From a checkpoint of a small transformer trained on Wikipedia.
Size: 16 layers, width 320, 8 heads of 32, MLP 1920 tanh GELU.
Architecture: LayerNorm before each block, learned positions, biases, tied embeddings, capped logits.
Training: a variant of SOAP for these matrices, 502M tokens, 3983 steps.
Each number is 128 + 32 x the weight over its row's rms, rounded and kept within 0 to 255. Layers, rows and columns count from 0. The size above them is the row's rms in percent of the matrix's.

# layer 12 MLP down (transposed), 1920x320, rms 0.115, rows 56-98, columns 80-159
size [ 92  98  97 101  99 103  93  98  97  91 102 100  97 105 102  98 101 112  91  94  98  90 108  87  91  90 104 109  92  97  90  99 106 100  99  97  99  98  99  99 100  92 112]
[[133 137  92  63 177  78  57  73  81 123 187  86 200 130 113  86 161 141 114 177  97 164 149 101 132 125 161 122 139  90  84 141 105 116 152  92 151 130 132 119 194 140 156  81 103  89 105 144 117 105 129 159  78 172 154 145 122  85 133 109  77 104 114 135  87  95 133 159 129  97 142 132 186 140  76  80 141 127 135  97]
 [ 65 131 126 131  66 142 203 102 124 118 147 154 102  80 104 124 113 184 113 142 122 127 119 195 184 119 142 126 162 190  78 108 111 137 134  98  73 161 128 172 128  95 118 139 118 141  69  85 101  76 115 176  88 146 140  98 108 124 179  98 100 147 105 121 104 132 130 138 111 129 105  60 148  72 131 120 152  98 159 151]
 [154 181 113 177 108 145 117 126 151 123 120 127  89 163  92 130 147 138  62 115 125  66 107  66 119 120 163 130 129 170  60 120 150 142 146 129  86 130 172 108 196 128  71 112 185 137 116 181 143 141 140 115 102  82 127 118 106 159 152  79 143 155 209 121 154 123 105 149  89 156 119 125  87 147 184  64 119 141 165 126]
 [136 141 131 161 155  99 153 138 131 122 136 140 133 105 116  98 166 144 131 135 122  89 184 131  86 118 129  73  93 108  52  71 157 100 109  80 108  88 130 157 114 186 102 112  89 194 136 199  82 144 190  83 161 105 153 132 108 113  94  91 179 169  93 166  99 163 128 154 153 113 108 141 157  92  95  95 140 110 118 112]
 [105 128 136 217 125 152 204 112 101 103  86 133 100 136 133 166 133 124 106  77 131  78 105 107  91 194 148 174  90  76  97 103 130 147 128 142  98 148 108  80  96 133 172 186  93 182 123 173 136 106 114 105 113 104 179  82 196 122 120 199 138 140 139 116 129 119  77 160 166 110 134 140 108 140 145 119 177 137 148  77]
 [139 159 156 151 125 128 125 104 127  80 111 161 115 140  92 135  98 102 160 154  88 128 168 103 116 128 150 135  91  81 133 147 166 187 113  88 140 150  72 116  80 119 173 170 165  84  86 163 117 146 136 128 114 150 122 146  85 129 166 117 147  94 104 132 152 149  69  91 126 116 107  93 213  93  99  76 162  73 118 127]
 [102 166  87  89 157 104 139 101 149 109 149 136 125  97 119 120  77 130 104 132 121 106 151 137 180 136 139  81 169 100 140  63 150 149 110 122 142  94 191 136 204 169  92 132 136 118  69  74 102 171  86 155  76 126 107 147 109 189 144 101 123  88 161  93 159 131 154 129 139 103 132 152 124 143 166 123 116 125 117 108]
 [ 98 114 186 156 133 101 140 103 172  68 118 104 198 126 108 131 132 114 136 122 165 117 125 134  88 122 103 172  67 111 140  97  71 154 115 143 144  93 122 134 117 104 136 159 126 123 122 173  65 146 141 115 109 193 150 129 145 154  93 184 145  80 194 124 127 136 148 131 132  54 157  48 122 131 114 184 132 117 119 112]
 [123 157  92 125  97 132 124 118 135 177 141 175  89 125 135 178 162  80  85  99 110 126 134 173 121 177 126 128 136 110 161 149  85 138 138 171  54 121 118 151 147 127 130 136 103 137  99 108 147 165 133  86 139 100 196 151 103 158 110 166 145 147  89 125 105 119 123 188 158 128 165  88  90 117 178 160  92 181  55 173]
 [135 111 125 138 106 113 158 126  85  91 139  81  90 147 123 184  74  68 120  93 100 147 124 165 188  85 143 115 137 168 103 133 123 138  82 186 143 174 105 176 160  98 108 165  96 166 159 107 137 151 148 163 143  97 161 107 126 160 152 126 147 168 166  96 101 123 125 119 126 138 181 117 132 140  98 117 131  76 187  85]
 [136 147 142 173  84 124 100 132 153 145 138 149 161 183  90 153 139 141 192 106 155 129  93 146 130  81 140 117 128 142  62 175 111 119 151 140 102 135 116 105 149 155 148  92 150 141  81 155 204 113 121 150  64  98  72 165 147  67 158 116 127 128 157 124 121 110 172 229 127 139 119 174 147 129 111  51 181 164 122 198]
 [ 89 113 111 150 122 115 146 169 135 133 137 128 143 147 124 136 144 201 191 180 134 147  47 108 176 145 138  94 108  71 120 163 158 103 105 106 129 158  64 110 175 141 146 146  66 117  75  82  81  76 107 157  91 126 106  97 137 114 121 116 132  73 136 127 104 139 135 145 137 133 160 102  91 187 150  87 174 108  67 168]
 [ 63 159  89 129 105 122 122  92 146 100 115 140 133 141 184 126  95  70  84 115 112 136 111 138 140  90  57  84  88 143  66 180 119 154 151 121 137 163 150 125 217 144 214 168  85 162 184  59 136 127 163 130 111 108 164 155  94 139 109 156 151 126  87  99 180 109 123 122 147 166  68 158 142 108  94 109  59 156  90 144]
 [108 120 134 108 145 141 103 117 142 130  99 148 133  65 137 116 132 135 122 120 127  99 139 122 159 136 137  85 139 134 111  92 114 146 195 154 158  99 151 125 102  99 151 141 147 165 153  80 104 142 104 130 158 117  94 103  87 192 157 134  85  63 147  84 148  97 121 169 143 169 135  96  83 151 121 140  89 185 153  92]
 [113 134 170 157 120 116 113 133 167  83 172 122 180 140 106 161  97  94 133 119 105 113 110 173 104 181 147  99 141 208 120 173  86 102 132  89  94 158 149 129 112 127 147 112  96 111 135 112 155 119 177 106  85 127  96 125 126  94 110 126 112 101  54 151 157 125  95 158 129 166  55 156 123 127 175 145 142 139 124 144]
 [135  99  81 123 139 105  67  89  94  95  95 141 100  52 119 106 159 143 107 159 111 155 116 134 188 140 148 152 142 107 116 129 132 111 115  60 113  62 128 122 149 189  88 205 106  53 146  90 128  83 167  86 104  89 142 184 110 140 164 107 183 139  99  71 158 171 142 129  46  98 103 153 182 161 164  70 138 136 111 190]
 [205 132 129 175 160 125 172 167 135 105 123 134 189 108 115 116 116 134 147 177  84 102 125 103  65 117 122 102 168 125 119 110 146 196 119 127  60 178 117 144 136  96 142 143 124  73 148 120  88 118 167 163 151 110 189 114 110 178 111 123 132 154 117 118 128  83 145  93 183 167  34 138 136 151  70  79 121 118 117 130]
 [144 124 159 162 154  89 116 110 107 127  94 121 130 104 127 108  93 105 143 146 143  76 153  35 122 143 119 105 124  88  96  73 168  79  94 128 164  93 140 164  64 111 148 128 126 109 203 103  94  92 157 202 145  90 141  95 113 151 132 106 134 141 129 156 147 113  66 118 136 101 159 178 102 102 152 150 109 122 141 128]
 [214  99 186 141  90 113 127 125 179 106 152 140 122 168  97 140 140 121  64 198 166  71 164 119 164 130 108 163 164 141 121  69 141 117 127  88 110 141  84 147 172  92 128 159 128 107 135 163 136 144 153  72 104 150 141  91 117 120  80 176 159 155  90 128 114  43 115 135 150 120 142  92  99 135  98 157 122 153  70 104]
 [115 151 133 117  92 148 127 112 118 138 135 154 147 136 149 155 175 157 123 102 108 151 147  38 123  71 122 128 130 130  99 103 121 116  54 101 144 133 103 118  98 158 141 121  87 180 172 111 133 131 142 145 114 122 107 136 125 130 137 174 116 134  62 165 179 184 124 139 156 167  99  78 125  92 187 135 122 167 137 134]
 [152 128 135 136 120 139 169 169 107  71 156 146  89 146 143 134 111 123 144 123 126 116  77 151  85 105 173 138 141 100 119 129 170 186 122 174 182 109  64 131 126  78 169 133 184 127 123 124 138 117  82 164 184 141 103  92 115  94 158  90 133  93 113 145  85 184 116 175  79 170 151 171  71 132 129  91 120  56 156 143]
 [ 98 128 176 159 103 124 145  58  73 198 172 115  98 148 188 106  99 104 116 143 166 152 146 114  93  96  97 142  62  53  96 141 141 123 131 107 135 116 154 146 149 134  92 157 190 154 127  96 136  82 149 154 201 116 117 191 152 125 168 170 140 163 117 139 118 161 142  54 145 116  97 111 158 197  87 105  93 160 170 187]
 [125 102 170 135 160 126 182 186 106 131 106  99  69 160 126 169 159 150 100 129 103 136 163 141 112  63 120 163 163 144 161 102 116 161 115 102 139 137 149 132  62 117 149 171 147 194  94  95 110 106 138 159 129 178 151  88 118 172 180 146 124  95  64 138 139 104 121 163 125 173 156 108 125 167 144 165 136 112 102 148]
 [ 99  49 116 143 140  99 104 155 102 189 203 128 157 113 134 153 110 111 160 163 138 140 122 132 174 165  33 112 105 120 160 150 168  89 161 190 108 178 123 146  30 112 146 108 126 108 143 108 112 164 164 109 155 110 131 160  95 122 102 114  90 106  93 159 114  99  62 151 101  76 194 169 113 118 124  86 150 128 107 105]
 [ 94 128 156 148 186 115 123  76  93 152 206 130 171  98 182 117  79 166 155 127 137  96 154  91 182  86 137 132 155 170 126  94 169 143 159 169 124  99 123 144 138 157  67 123 116 144  63 155 144 102 134 119 112 163 121 111  80 184 134 193 126 117 120 156 142 165 148 162 133 141  88 112 167 130  99 154 108 102 155 137]
 [141  87 143 116  60 139 144 109 149 137 105 113 122 134  83 131 109 164 100 123  84 131 144 168 135 148 160 128  78 103 129 143 154 196  96 114  85  96 154  79 109 117 130 105  87 151 114  92 166 155 163 128 179  99 100 174 131 158 106 142 116 113 151 114 151 127  62 103 141 159 137 105 143 104 147 130 138 145 103 117]
 [123 145  97 112 105 141 170 123 131 150  76 177  99 174 132  80 133  70 116 155 119  95  90 115 136  76  97 158 186 169 168 159 190 180 141 120 142 167  95 168 154 170  81 127  91 176 113 126 217 124 199  72 142 163 158 132 104 151 153 114 143 140  58 156 143 137 158 121 107 131 159 144 118  42 106 141 180 138 151 128]
 [ 96 140 137 105 146  90 170 150 103  79 104 132 104 156 115 115 133  89 164 128 127 141 182 125 100 122  99 108 156 168 130 122 144 144 135 101  93 219  78  93 146  90  95  77 202 168  82  94 101 133 151 161 102  76  98 165  73 119  77  97  93  98 107  95 189 137 123 111 128 114 174 164 120 169 136 201 138 187 180 147]
 [124 132 113  86 152 104 109  99 125 131 117 168 111  75  91 149 122  39 106 149 132 103  86 147  80 142 156 118 147  95 155 140 143 126 145 161 150 178 116 125 113 195 197 136 120 142 142 111 108  81 144  64 126 195 133  78 183 131 145  50 140 138 102 104 102  80 169 193 132 116 167  79 125 156 132 134 107 143 151 154]
 [ 36 137  96 136 136 118 152 136 188 120 106 112 145 109 137 138 174 107 163 141  97  90 122 146  73 118 152 147 110 149 124 131 136 129 121 132 182  90 122  92 143 106 153 133  89  88  71 147 101 168  96 118  86 149 102 116 101 134 142 134 129 144  67  96 131 124 169 110  95  79 157 165 129 122  91 168 123 113 141  80]
 [126 108 151 105  64 140 171 150 143 138 140 139 162  90  97 150 131 186 124 118  72 143 144  68 213 145  76 137 115 186 140 139 136 169 116 148 125 146 126  95 163  68  78 187 150 138  66  98 137 180 139 131 169  81 143 100 139 153 124 149 135 113 120  93 153 107 105 142 163 100 151 141 120 109 142 195 114  90 155 185]
 [148 112 114 127 119  92  53  83  82 109 154 141 132 202 187 169 120 164 162 129 173 120 114 126 113  66 158 154 113 180 108 137 126 127 140 123  77 116  99 113 136 158 152 169 169 101 117 119 114 135 109 113 144 172  91 114 106 158  87 145 132  73  71 118  67 167  98 108 185 145 129 138  90 150 142 151 113 169 179 131]
 [112 109 138 102  75  85 128  73  95 149 105 130  80 124 147 199 131  69 143  67  73  90  95 152 105 124 142 156 207 200 150 114 116 129 149 130 157 117 118 126 113 137 149 127 138 153 103 142 128 108  61 135 104 110 154 205 106  57 102 115 139 137 130 114 152 117 163 104 117 109 144  66  94 156 113 149 170 177 167 155]
 [109 117 144  91 128 116  84 119 142 124 165 126  95 114 191 147 124 121 125 155 136  76 111 123 150 121 113 118 113 135 103 140 119 165 152  61 158  90 110 137 105  75  74 111 166 113  97 163  97 124 138  87 116 124 111 161 122 188 132  84 112 139  92 106 124 172 162 151 157 147 108 207 150 144 134 130 144 111 197 103]
 [212 157  89 175 118  89 186 134 137 105 110 159 140 143 141 137 114 172 100 155  82 108 202 125 151 127 111  92  89 118 111 131 157 133 149 177 104 137 148  94 161 141 125 116 149  89 211 163 128 133 139  43 124  97 112 157 105 167  94 115  88  85  93 138  99  90 166 126 112 111 186  89 215 145 159 170 150 120 152 106]
 [106 153  98 194 126 134 151  96  85 132 154 120  99 103 131 114  85 129 167  52 211 100 123 141 136  81 101  94 110  68 188 192 110 123 120  93  92 175 155 119 144  80  88 162 115 182 131 109  90 140  92 142 112 103 162 131 171 118  78 146 102 108 132 142 165 160 183 143  96 114  85 158 134 131 119 167  90  98 101 102]
 [106 111 141 110  84  79 134 157 128 139 159 175 182 155  81  93 126 110 179 150  95 141 185 192 107  91 110 107 115 139 143 131 110 109 136 119 102 120 146 126  54  76 121 158  95 133 146 159 155 125 112 185  83  92  83 137 123  71 145 139 141 138 128  90 169  54 109 116  91 132 119  97 106 117  93 127 112 166  66 160]
 [178 151 190 136 100 148 131 133  96 125 149 148 139 102 125 157 193 188 165 144 112 117 148  89  88  87 145  89  95 160 163  75 169 129 174  83 146 164 100  93 113 107 126 128  96 146  98  39  93 174 123 168 102 124 127 119  95  89 161 118 152 106 133 114  85 162 110  82  83 113 127 141 160 136 136 106 136 152 175 125]
 [131 165  89  99 115 178 119  73 100  79 176  95  76 119 163 148 122 119 146 130  94 112 122  63 108  98 153 150 130  82 182  75 129 197 152 179 167 103 118 110 220 127 123 142 120 153 184 113  98 162 134 135 160 112 141 137 234 172 131 141  83 155 112 103 127  77 106  99 135 145  94 159  75 130 142 154 186 134 128 140]
 [ 93 125  85 105 111 147 123 144 132 113 137 148  88 150 133 153 134  39 139 121 168 125 181 100 118 114  90 150 125 161 161 162  72 100 118 123 134 104 116 155 131 152 115 139  79  96 100 178 124 120 129 126  94  82 123 174  82 111 100 169 121 171 138 136 159 162 117 153 142 144 102 102 123 131 112 105 119 154 201 147]
 [ 77 107 121 121 146 125 179  92 137 116 159 111 122 116 103 148  95 132 146  82 132 139 116 110 204 167 144  99 124 174 125 122 157 178  81 161 188 124 107 145  65  93  86 175  81 112  83 116 148 146 134 131 214 184 128 103 107 127 119 176  71  92 115 153 117 126 137 184 136 133  86 137 147 146 101 107 189 148 158 123]
 [187 108 149 170 123  77 152 112 111 128  92 157 108 160 120 114 107 127 136 146 133 141 110 153 150 135 113 152 211 154  91  98 134 187 158  90 159 122 194 121 112 138 126  93  54 125 149  59 102 148 121 136 158 143 153 129 148 139 163 117 136  76  68  92  96  79  80  88 121 148 133 165  70 118  89 171 115  87  97  84]
 [144 123 118  96 148 172 105 120 135 116  87 112 130 171 105 133 120 134 107 176 141 168 129 150 239  67 163 186 182 186 106  88 136 127 123 165 104 132  82 177 118  76 171 122  63 116 145 129  85 136 121 146 110 187 124  90 185 125 120 118 108 151 148 164 112  93  98 141 122  88 171 104 143 105 122  96 117 141 144  85]]
# layer 12 MLP up, 1920x320, rms 0.104, rows 57-98, columns 80-159
size [100  96 102  98 103 101 105 100  98 101 100 102 103  95 102  96 101  95  92 104  91 104  89  93  91 107 102  93  98  99  95 102  99 103 102 102  91  96 100 106  97 103]
[[119 122  58 143 157  85 162 159 103  97 190 125 109 193 138 180  87 140 146  84 126  90 142 119 162 146 170 102 119 119 176 198 147 126 132 155 122 153  82 101 132 130 131 128 155  89  89  84 120 143 132 137  76 110 125 144 142 107 136 110 149 146 148 151 189 150  77 138 143 115 115 161 133  93 114 137 131 127 111  93]
 [ 69 155 129 120 175 121 104 134 146  87 130 174 143 130  55 119 158 198  99 122 157 129 168 135 162 145 103 210 122 193 204 129  80 124 159  76  51 120 135 116 126 123  74 142 123 144 139 155 149 143 102 133 127 141  75 131 147  95 181 131 145 156 155 132 137  60  83  90  91 130 130 186 129 147  81 164 127 138 101  78]
 [104  78  83 122 108 108 115  90 141 105 105 122 101 145  79 124 100  78 216 100 113 120  80 101 123 158 104 109 187 107 225 122 111 130 139  67 135 117 164 168 128 145 125 168 196 158 155 169 182 137 113 105 109 118 116 138 119 146  72  92 183 125 148 222 148 111 146 134 135 148 206 106 121 119 164 141 145 107 116  86]
 [117 168 154 122 173 147 174  92  93 180 163 147 141 146 109 150 137  90 151 133 114 174  95 130  96  76 143  79 110 113 141  85 100  85 140 116 163 165 105 130 178 162  96 117 171 117  98  86 163 117 110 131  69 166 126 132 105  90 109 151 118 124 194  99 135 132 163 136 117 159  84 169 153 140  89 111 123 149 124 134]
 [100 188 135 105 115 107 153 143 114 191 163 131 177 129 105 156 131 144 147 162 120 137 181  73  99 142 122  95 175 133 181 169 147 109 139 145 104 132 184 112 118 134 130 110  88  97 122 143  45 101 177 134 112 105 134 136 125 170 156 107 156 137 156 125 111  80 143 134 163 109  77 163 129 121 100 145  64 153 144 162]
 [ 77 149 160 161 157 138 142 128 106 117 133 109 119 108 162 155 107 136 186 109  89 159 153 108  96 118 122 147 121 127 124 110  33 114 191 137 130 125  87 157 120  70 134 103 145  88 123 139 113 154  57 154 105 118 127 145 163 140 152 108 122 129 130  93 128 147 132 117 126 108 198 144 127 163  92 160 145 173 154  90]
 [124  90  95 205 120 107 124 127 125  48 118 150 120 120 135 119  84 127 110 129  77 110 130 173 143 129 144  81 131 179 125  81 146 127 113 143 118 123 148 146 125 221  95 113 163 160 162 110 109 117  41 118 139 108 109 100  72 125  76 178 130 104 106 145 160 170 133  78 120 153 106 124  91 124 152 105 115 130 114 194]
 [ 32 167 131 158 118 158 143  81 127 169 123 163  76  65 210 131 140 148 112  64 124 171 164  71 106 118 160 184  80 123 125 103 114 148 136 118 122 103  99 146  95  76 148 130 143 118 189 139 101 171 153 156 169 144 160 184 148  88  76 109 121 136 159 138 119  96 115 183 131 128 115 115  96 117 148 117 182 179 136 156]
 [123  96 140 141 124  93 162 119 150 196  94 129 168 109 180 111 153 115 142 122  71 135 127 146 140 147 117 164 143 124  85 110 113 135 173  99 106  91 119  93 134 139 113 160 145 160 115 125 126 194 112 132 139 150 203 125  98 144 161 118 124 125 138  82 143 159 120 126 129 105 125  95 123 147 151 185  82  76 127 105]
 [126 102 145 132  76 118 102 113  94  40 138 139 125 115  47 100 128 120 158 143 109 135 155 131 123 146 100 150 133 121 157 176 161 152 104 119  71 128  91 109  99 129 119 180 128 101 188 133 120 135 123 154 137  82 130 137  79 150  89 152 120 177  92  88 157 128 129  81  92 125 178 108 118 171 162 122 167  92 117 113]
 [119 126 144 134 155 171 186  99 108 122 149  48 127  81 119 147 138 176 124 144 110 149 173 185 106  96 120  64 165  82 163 169  95 120 150 117 136 118  85  78 135  60 152 134  69 130 136 141 165 129 121  79 179 151 168 142  94  91 146 143  60 111 116 107 106 123 145 123 145 122 158 151 108  89 127 191 178 127 112 135]
 [ 86 120 126  93 171 103 157 104 166 133 175  95 161  42 120  57 112 137 146 191 143 118  97 123 161 193 105 112 103  92 203 133 121  61 171 147 137  87 139 143 158  89  50  97 119 157 110 153  86 117 165 150 163 126 104 212 112  82 131 144 166 205 180 130 154 118 156 125 198 141 113  81 113 194 149 159 102 129 130  83]
 [102 164 136 198 161 114 160 136 131 154 190 126 169 116 126 161 184  87  80 134 146 135 125 148 106  87 106 118 113  94 147 190 157 159  85 162 173  69  94 119  72 131 127  74 127 148  75 197  81 169 140 132 151  74  70 137  98 147  64 149 173 156 148  71 140  95  99 165  84 144 147 154 104  90 112 174  99 148 123 117]
 [133 158 145 128 140 124 139  80 125 138  70 114  81  49 110 190 158 137 107 106  96 129  79 106 129 111 138 150  52  56 132 136 137 159 174 122 102  95 130  75 127  97  98 126 151 169 111 122 165 134 121 115 148 113 172 156 124 113 129 124 129 167 132 106 157 131 112 109 128  94 120 176 189 108 169 200 117 117 104 116]
 [128  91  85 133 107 160 108 121 180 168 162  60 152 145 110 158 132  94 154 134 102  93 146 160 127  96 145  90 160 135 168 161 131 168 127 124 127 141  74 157 152  90 166 116 115 142 162  86 120 128 155 124 134 135 157 114 109  88 157 137 143  70  79  92 129 113 147 167 224 155  92 106 115 131 137 179 105  67 163   4]
 [168 140 212  73 150 105 115 135 108 118 145  68  90 147 149 177  85 131 157  63 149 156 129 160 128  99 178 162 172 139 110 107 126  90  98 102  88 170  62 142 179 152 148 180 150 125  90 186  77 150 162 137 101 175  91 115 127 154 152 103  92  85 179  89 154 102 174 141 192 109 140 123 217  91 173 128 104 133 157 106]
 [104 145  62 106 138 141 119 128 180 142 156 105  85 131  71 143 117 160 114  99  96  82  80 167 111 145  95 137 102  99 102  79 120 132 103 111 132 121 160 138  69 130 150  64 106 125 116 142 185 164 152 126  84  67 160 123  93 165 166 123  73 157 134  93 134 147 118 162 149 171  78 142 179 138 229 185 138 136 120 152]
 [135 138 187  82 134 158  89  50 118 188 119 137 125 171  92  84 182 163 144 106 154 149  80 173 142 193 132 178 152  90 127 103 112  98 101 123 163 165 100 136  72  80 155  84 143  72  86 105  80 120 135 146 142  91  94 157 102  78 113  93 119 170 142 131  56 169 122 128 164  65 110 114 185 149 140 125  93 129 141 131]
 [113  96 131  93 138 125 141  99 175 172 115  99 114 118  95 132 147  69 175  91  85  89 102  89 136 128 135 124 110 140 106  97 129 113 147 119 135 146  79 155 144 110 104 140 139 130 132  59 126 104 134 118 127  96 226 150 120 133 159 136 150 139 106 163 146 144  96 125  84  91 168  99  97 164 106 141 160 128 129 161]
 [132 118  98 125 128 103 124 136 172  84 124 134  94 137 126 155 148 104  92 146 102  72 125 109 171 122 208 143 140 110 119 145  84 134 137 147  78 111 158 111  95 164 132  85 136 123 102  95 153 142 152  75 137 132 137 134 132 118  87 101 104 175 134 152 145  76 137  97 116  85 114 123 165 201 194 177 113 141 101 178]
 [155 130  83  86 145 203 116 169 173 159  74 118 148  91 109 151 152 124 152 143  72 101  99 102 145  67 122 135 132 121  95 145 102 124 105 169 133  86 116 132 127  81 101 131 158 124 193 123 151 165 114 116 104 144 106 110 114 155  99 112 102 145  76 128 135  61 117  53 104  88 148 158 131 133 118 190 113 124  90  84]
 [148 127 114  87 122 154  96 104 118 202 127 124  91 138 100 152 121 106 140 120 109 109 110 141  87 144 159 162  78 155 110 112 103 138 110 101 124 115 114 180 149 159 114 129 133 129  96 138 166 147 156 117 161  87 105 111 177 142  71 131 116 112 148  94 114 142 182  83  83 168 112 123 143 165 117  89 114  78 122 134]
 [157 156 180  99 145 167 146 168 112 145 105 113  64 144 145 117 150 147 126 122 133 161 107  70  55 127 175 147 173 140 120  84  63 182 145 102 125 173 117 140 162 147  92 123 157 161 115 130 120 104 134 108 149 173 119  86 171 157 132  93 184 146 113 161 151  73 114  70 120 102 109 150 114 128 125 153 137 144 124 165]
 [143 137 142 132 166 128 131 136 110 105  77 137 145 151 100 166 110 157 136 153 148 159 146 125 131 167 113 145 184 133 179 163 163 162 181 117 155 134  77 103 115 152 110 188 125 120 118  55 150  92 108 104 204 116 112 152 143 159 119 113 105  92 169 146 138 129 123 146 139 140 188 148 130  94 101 122 131  85 119 163]
 [136  94 105 147  98 117 115  91  79 119  67 161 147 125 121 170 107 191 172 128 189 164 153 150 132 119 109 156 123 175  58 100 161 158 155 134 184 139 149 167  87 171 106 169 120 121 167 126 130 129 104 154  92 172 116 136 117 110 106 136 135 146 167 149 119 114 109 102 107 146 136  57 150 157 107  66 119 160  97 121]
 [100 107  80 162 115  91  71 120 130 161 111 107 101 143 186 137 168 111 148  72 103 140 193 106 124 127 107 122 154  67 127 108  71 113  76 192 130 152 145 140 125 115  83 168 142 145  91 106 162 128 158 164 152 104 140 116 110 122 113 151 132 148 149 114 102 118  97 152 108 138 128 140 179 150 138 140  99 146 169 156]
 [135 135 117 125 187 106 109 172 146 110 134 153  98  97 137 121 162 133  83 137 144 138 140 141 102 127 146 117 160  86 143 149 208 115 108 102 112  86 106 125 111 187  41 210 147  63 178 171 103  81 147 165  80 164 123 113 121 137 122 160 199 130 137 175 124  98 179 196 152 136 126 131  82 130  98 150 141 137 156 118]
 [105 145  94 162 107 116 119 144 106  95 102 117 103 138 190 109 106 130 130 143 193  63 126 128 150 102 133 131  59  69  58 158 129 138 114 129 172 139  76 108 139 157 120 102  78  92  90 142 144 124 131 169 105  97 150 142 167 202  97 170  56 131 177 188  99 125 124 109  37 122 128  97 149  87  70 145  85  90 156 149]
 [102 106 112 109 133  82 127 160 144 127 140 112  66 113 220 111 184 156  89 105  80 127 138 126  99  90 132 165 159 185 113 121 121  91 110 127 169  95 189 109 102 113 168 179 143 126  82  78 109 109 161 135 134 146 163  86 201  90 106 153 104  64  80 126 174 167 146 114 156 120 146 106 129 139 152  79 133 196 101 152]
 [199 171 143 139 206 161 193 116 100  76 151 111 113 120  82 142 125 115  73 133 125 128  76 158 130 113 158 164 136  76 120 111  80 114 165 144 166  90  70  75  67 129 186 122 161 146 131 138 123 159 201 114 159 123  92 153  77 151 153 155 121  90 111 132 183  80 109 106 135 141 131 174 157 136  67 106 147 173 106 194]
 [119 127 163 124 129 165 113 118 149  91 151 125 148 171  85 144 114 121 133 165 168 106 105 142 112 149 180  85 109 101 237 162 207 126 136  91  98 118 140  93 131 118 173 159 184 114 153 141  91 127 141 140 164 128 141 123 133 139 201  92 104 126 104 142 146 129 168 178 132 131 131 121 136 140 124 139 132  91 162 173]
 [119 116 119  79  82 128 156 203 147 141  92 210 157 130  60 113  94 167 123  79 125 148  63  93  82 137  73  74 107 118 137 181 125 159 119 129 129  89 164 154 134 100 126 230  87 142 189 106 125  58 128  77 127 100 159 101 145 174 126 109 145 107 169 131 108  97 148 110 142 139 138  91 139 171 104 134 150 122 100 132]
 [123  73 164 112 173  35 115 159 103 138 138 165 142 179 127 164 127 136 158 150 149  95 122 153 141 132 111  73  87 145 126 172 148 149 138 109  84 159 152 143  96 186 128 138  82 108  57 184 102  87 106 133 183 182 155  80 153  79  90 148 143 135 136 110 117 148 163  82 147 139 168 105 174  88 170 178 109 115 116 101]
 [112 109 155 105 115 102 162 129 206 188  69 117  60 161 170 128  88 121 147 127  96 160 125  97 112 196 151  94 166 123 122 144 143 157 110  40 163  87 141 113  97 120  98 153 140 149 129  96  75  46 131 167 176 148 191 159 123 116 107 154  82 181 167 148 150  85 129 130 122  87 142 134 115  97 126 162 184 124 145 129]
 [119 166 108 165 109  96  61 103 193 166 117 160 159 182 128 102 148 121 146 124 114  81 168 176 140 102 170  80 107 110  99 108 134 138 131 145 129  88 159 150  57  54 129 127 115 129 139 143 106 125 184 110 118 145  63 106 170 139 112  81 141 123 134 130 121  82 188  97 107  97 125 149  91 182 105  97  91 143  98 141]
 [147 157 114 106 218 139 136 114  90 128 108 115 128 158 102 136 119 100 154 181 112 217 109 163 120 143  84  99 167 133 164 103  83 141 117 145 106 119 168 221 108 151 155 143 135  79 133 125 129 119 116  64 118 150 162 116 106 101 158 112 136  96 101  88 130 109  88  95 101  93 146 155  86 112 144 139 155  64  71  92]
 [144 110 119 118 190  89 124 196 118 162 141 119 217 116 219 163  76 186 134  83 156 147 113 142 131 180 122 146  86  93 179 152 152 111 103 146 110 142  95 130 123  81  68  84 163 193 152 104 160 119 154 165 102 150  66 135 123 144  88 148 124 160 107 119 161  82  87 153 118 179 108 159 152 191 159 144 130 130  83 166]
 [174 148 135 145 100 113 135 132 154  96 102 125 138 160 109 152 128 101 113 119 192  81  95 157  96  98 120 123 144 141 155 100 157 137  85 144  98  87 133 133 118 137 118 134 115 110  95 106 113 101  90 149 124  95 109  98 137 144 181 115 160 120 132 112 184 134 132  93 140 126 131 151 148  77  86 121 113  91 103  48]
 [170 189  85 174 133  86 167 111 192 116 100 143 168  75 105  96 119 199 146 138  96 180  92  89 160 193 132 103 132  98 158 153 113 106 106 158 159 177 110 202  95 142 149  63 149  88 104 156 119 102 191 161 127 150 120 107  99 124 117 135 124 128 110 179 159 172 114 159 127 117 165 144 196 120 147 137 117  90  54 154]
 [111 137 103  94 152  51 116 175 153 128 147 181  95 147 172 109  98 114 118 110 150  85 101 153 140 174 132 104 124 119 131 124 160  97 102  91 108 170 127 167 104 238 155 103 152 119  35  82 143 111 164 140 141 123 131 144 185  30  99 170 135 118 131 147 140 108 144 158 153 108 113 172 157  81 169 157  64  93 166 146]
 [149 161 211  85 132 123 130 153 218 121  81 107 118 195 107  76 178 139 162 107 150 142 144 137 164 148 155  58 175 121 104 135 161  98  90  68 113 179 138 118 105 178 116 143 121 109 154 134  82 134 191  91 141 134 198 172 132 156 135 110 196 131 107 163 126 145 187 150  62 155  82 142 185 105 142 169 130 145 134 132]
 [ 50 162 152 163 138 153 145  89 116 111 174 158 139  93 168 111 106 157 133 122 153 152 171 132 115 148 121 168 121 115 126 184 111 151 166  61 137 116 114 101  62 163 107 131 108  48 132 166 151 207 127 157 145 135 149 121 163 152 169 134 151 131 121 132 140 105  61 183  89 100 142 168 127 145  99 187  72 180  56 165]]